Each number is 128 + 32 x the weight over the matrix's rms, rounded and kept within 0 to 255. Layers, rows and columns count from 0.

# layer 5 MLP down, 768x3072, rms 0.023, rows 754-767, columns 192-287
[[132 122 102 125 139 121  75 135 123 140 128 119 147 131  71 126 121 100 129 122 155 100 153  57 113  50  64 185  56 139 146 121 171 106 108 132 176 111  68 119 110  94 132 100  84 119 123 131 138 142  62 165 114 156 114 103 147 128 145 109   6 121 147 179 132 166 118 159 155 111 161 159 127 137 140  65 182 180  68 105 150  82 119 124 143 136 109 116 166 139 144 134 150  78 129  90]
 [ 89 148 116 138  97 108  87  95 136 128 181 122 111 182 173 132  83 134  95 141 120 131  96  92 163 144  88  53 126 126 131 118 137 125 110 133 109  57 141 160 153 145 153 182 126 156 103 151  52 158 108 157 123  64  43 131 130 112  94 156  98 147 102 127 123 133 141 127 156 158 171 136 128 152 141 130  78  89 161 103 114  75 145  31 110 134 126 104 135 158  75 150 135 154 126 144]
 [193 157 184  49 164 193 120 142  97  78 155 136 137 141 113  94  69 188  87  62 128 150 142 131 139 111  86  98 126 120 143 168 160 119 161 163 124 154 134  27 179 121 198 158 140 130 151 149  99 180  70 103  82  87  99 125  79 131 148 115 101 145 107  48  97 143 141 146  90 139  81  85 135 130 108 154  99  97 132  94 118 124 113 120 143 108  87 108 121 153 137 210 104 102  65 114]
 [193  99 145 122 144  96 144 123  99 132 103 155 175 144 104 105 174  69 109 141 127 145 122 149 174 140 153 122  92 109 140 111 138 160  78 126 196 152 111 120 105  95  58 153 127 141 143  89 212 176 136 131 115 131 144 162 111 136  80 118 148  74  91 110 102 111 112 134  66  76  83 134 108 109 105  95  72 150 120 123 125 142 121  89 110 162 103 133  98 115 153  89  94 135 122 108]
 [155 139 137 153 151 131 116 121 205 143 160  76 143 137 129 151 176 117 106 134  76 151 123  75 131 137  74  94 125 162 154 125 121 139 147 111  91 115 124 177 122 146 140 138  91 143 147 111 177 111 159  85 138 154 112  85 140 136 124 163 123 139 126 137 107  84 144 151  84 136 126 129 120 116 198 109 126 131 141  88 169 101 140 115 109 123 121  91 113 154 163 107 109 143 174 157]
 [177 147 120 134 156 180 110 120  96 176 144 134 156 142  82  93  91 149 125  94 165 107 127 119 168 156 219 148 176 113 157 114  73 119 167  91 102 150 134 164 115 201 139 153 130 111 124  96  74 196 162 133 117 131 202 127 104 152  98 202 193 123 139 127  97  98 140 106 134 120  85 186  81 167  86 181 164 162 115 138 119  98 110 135  59 130 134 105 153 148 112  97  57 134  99  91]
 [103 154 125 130 202 121 105 133 145  49 138 113 144  93 115 113  40 107 158 117 107  81 156  51  48  96 168 144 143 116 138 127 126 162 140 141 128 130  83 133 141 100 130 167 154 115 123 144 123 109 105 141 157 138  97  61 152 130 121  91 125 143 150 154 135 136 177 124 165 155 213 205 165 124 165 128 130 155 109 158 175 125 117  86 137 151 105 101 175 144 172  87 102 104 150 142]
 [151  72 158  46 131 111 128 104  66  92 146 118 144 117 115 116 102 143 137 144 136 123  84 127 138 174 109 111 217 136 125 154 134 192  78 129 155 136 101 140 124 119 111 133 168 181 144 171 179 217 135 111  93 125 155 124 135 162 137 120 110 122 125  93  77  83  81 111  96 137 110  77 132 102 176  95 128 151  70 127 104 146 124 207 135  94 152 102 144 109 141  84 121 120  92 117]
 [125 150 168 168 166 100 109 125 119 126 148 156 146 117 143  75 147 130 128 146 100  80 129 143 137 124 146  94  89  69  80 103 115  82 133 118 144 137 186 123  84 125 123 110 116 138 148  99 123  87  90 119 105  71 129 142 145 106 170 140 164  95 153 128  94 128 138  80 146 142 119 168 162 164 102 145 117 173 140 150 151 131  88 137 146 109 154 168  91 124 140 199 173  95 163 113]
 [158 107 141 159 108 112 154  87 120  84 163 163 151 112 103  97 161 141 159 126 107 111 125 177 134 131 190 101 140 130 152 145 117 114 107  53 156 128 129 100 115  87 127 137 172  75 180 131 123 106 160 146 115  82 193 114 139 140 129  87 123  64 119 117  73  93  87 111 135 106 111 165 121 159 131 190 130 164  94 138  89 146 106 123 127 145 173 128  96 129 148 128 102 147 137 167]
 [151 133  80 129 219 115 122 125 143 155 103 107 151 133 166 173  85 149 151  93 162 134 128 120 110 153 148 121  64 106 131 128 167 174 142 117 104 110 171 108 110 177  82 154 190 135 161  66 110 147 142 110 131 189 162 132 155 166 162 107 109 146  87 112 109 169  50 149 106 176  76 110  79  95 143 156 169 135  99 215 110 147 118 105  76 165 121 185 128 130 138 119  90 139 156 125]
 [168 117 121 154 154 147 118 128 127 157 134 145 179 113 101  92 176  90 144 145 176 183 114 116 152 136 134 117 168 141  97  99 176  82  72 190 131 148 137 163 176  88 132 157 132  97 119 113 106 127 163 108  65 122 133 124 131 225 143 118 141  82 152 130 151 120 104 112 107  94 131 129  83 176 146 177 132 138 144 135 115 161 137 151  98 120 131 152 164 110 176  71 144 146 139  80]
 [155 124 121 136 190 153 146 132 116 127  68 111 120 127  92 129  63 107 100 148  90 106 123 133  92 126 119 112  82 140  69 121 135 132 195 167  85 111 121  85  87 174 127  99 142  97 128  93 109 136  61 127 166 113  92 168 132 136 112  79 103 102 137 178 185 144 115 114 117 183 112 161 138  86 127 159  94 119 200 118 120 176  82 155 128 118 129 140 131 131  65 122 118 149 129 146]
 [117 117 107 133 142  85 174 158  93 121  99 118 111  95 138 182 137 107  80 156  48 117  90  42 139 158 114 134 121  87 145 139 163 161 171 181  68 135 134 148  69 128 152 177 158 109 149 121 106  67  87 102 104 178 136  72 140 120 127 117 125  76 126 108 130  80 161 114 218 154 139 140 149  80 137  60 182 147 115 159 186 129 145 172 150  96 100  91 149 158 140 136 111  98 137 204]]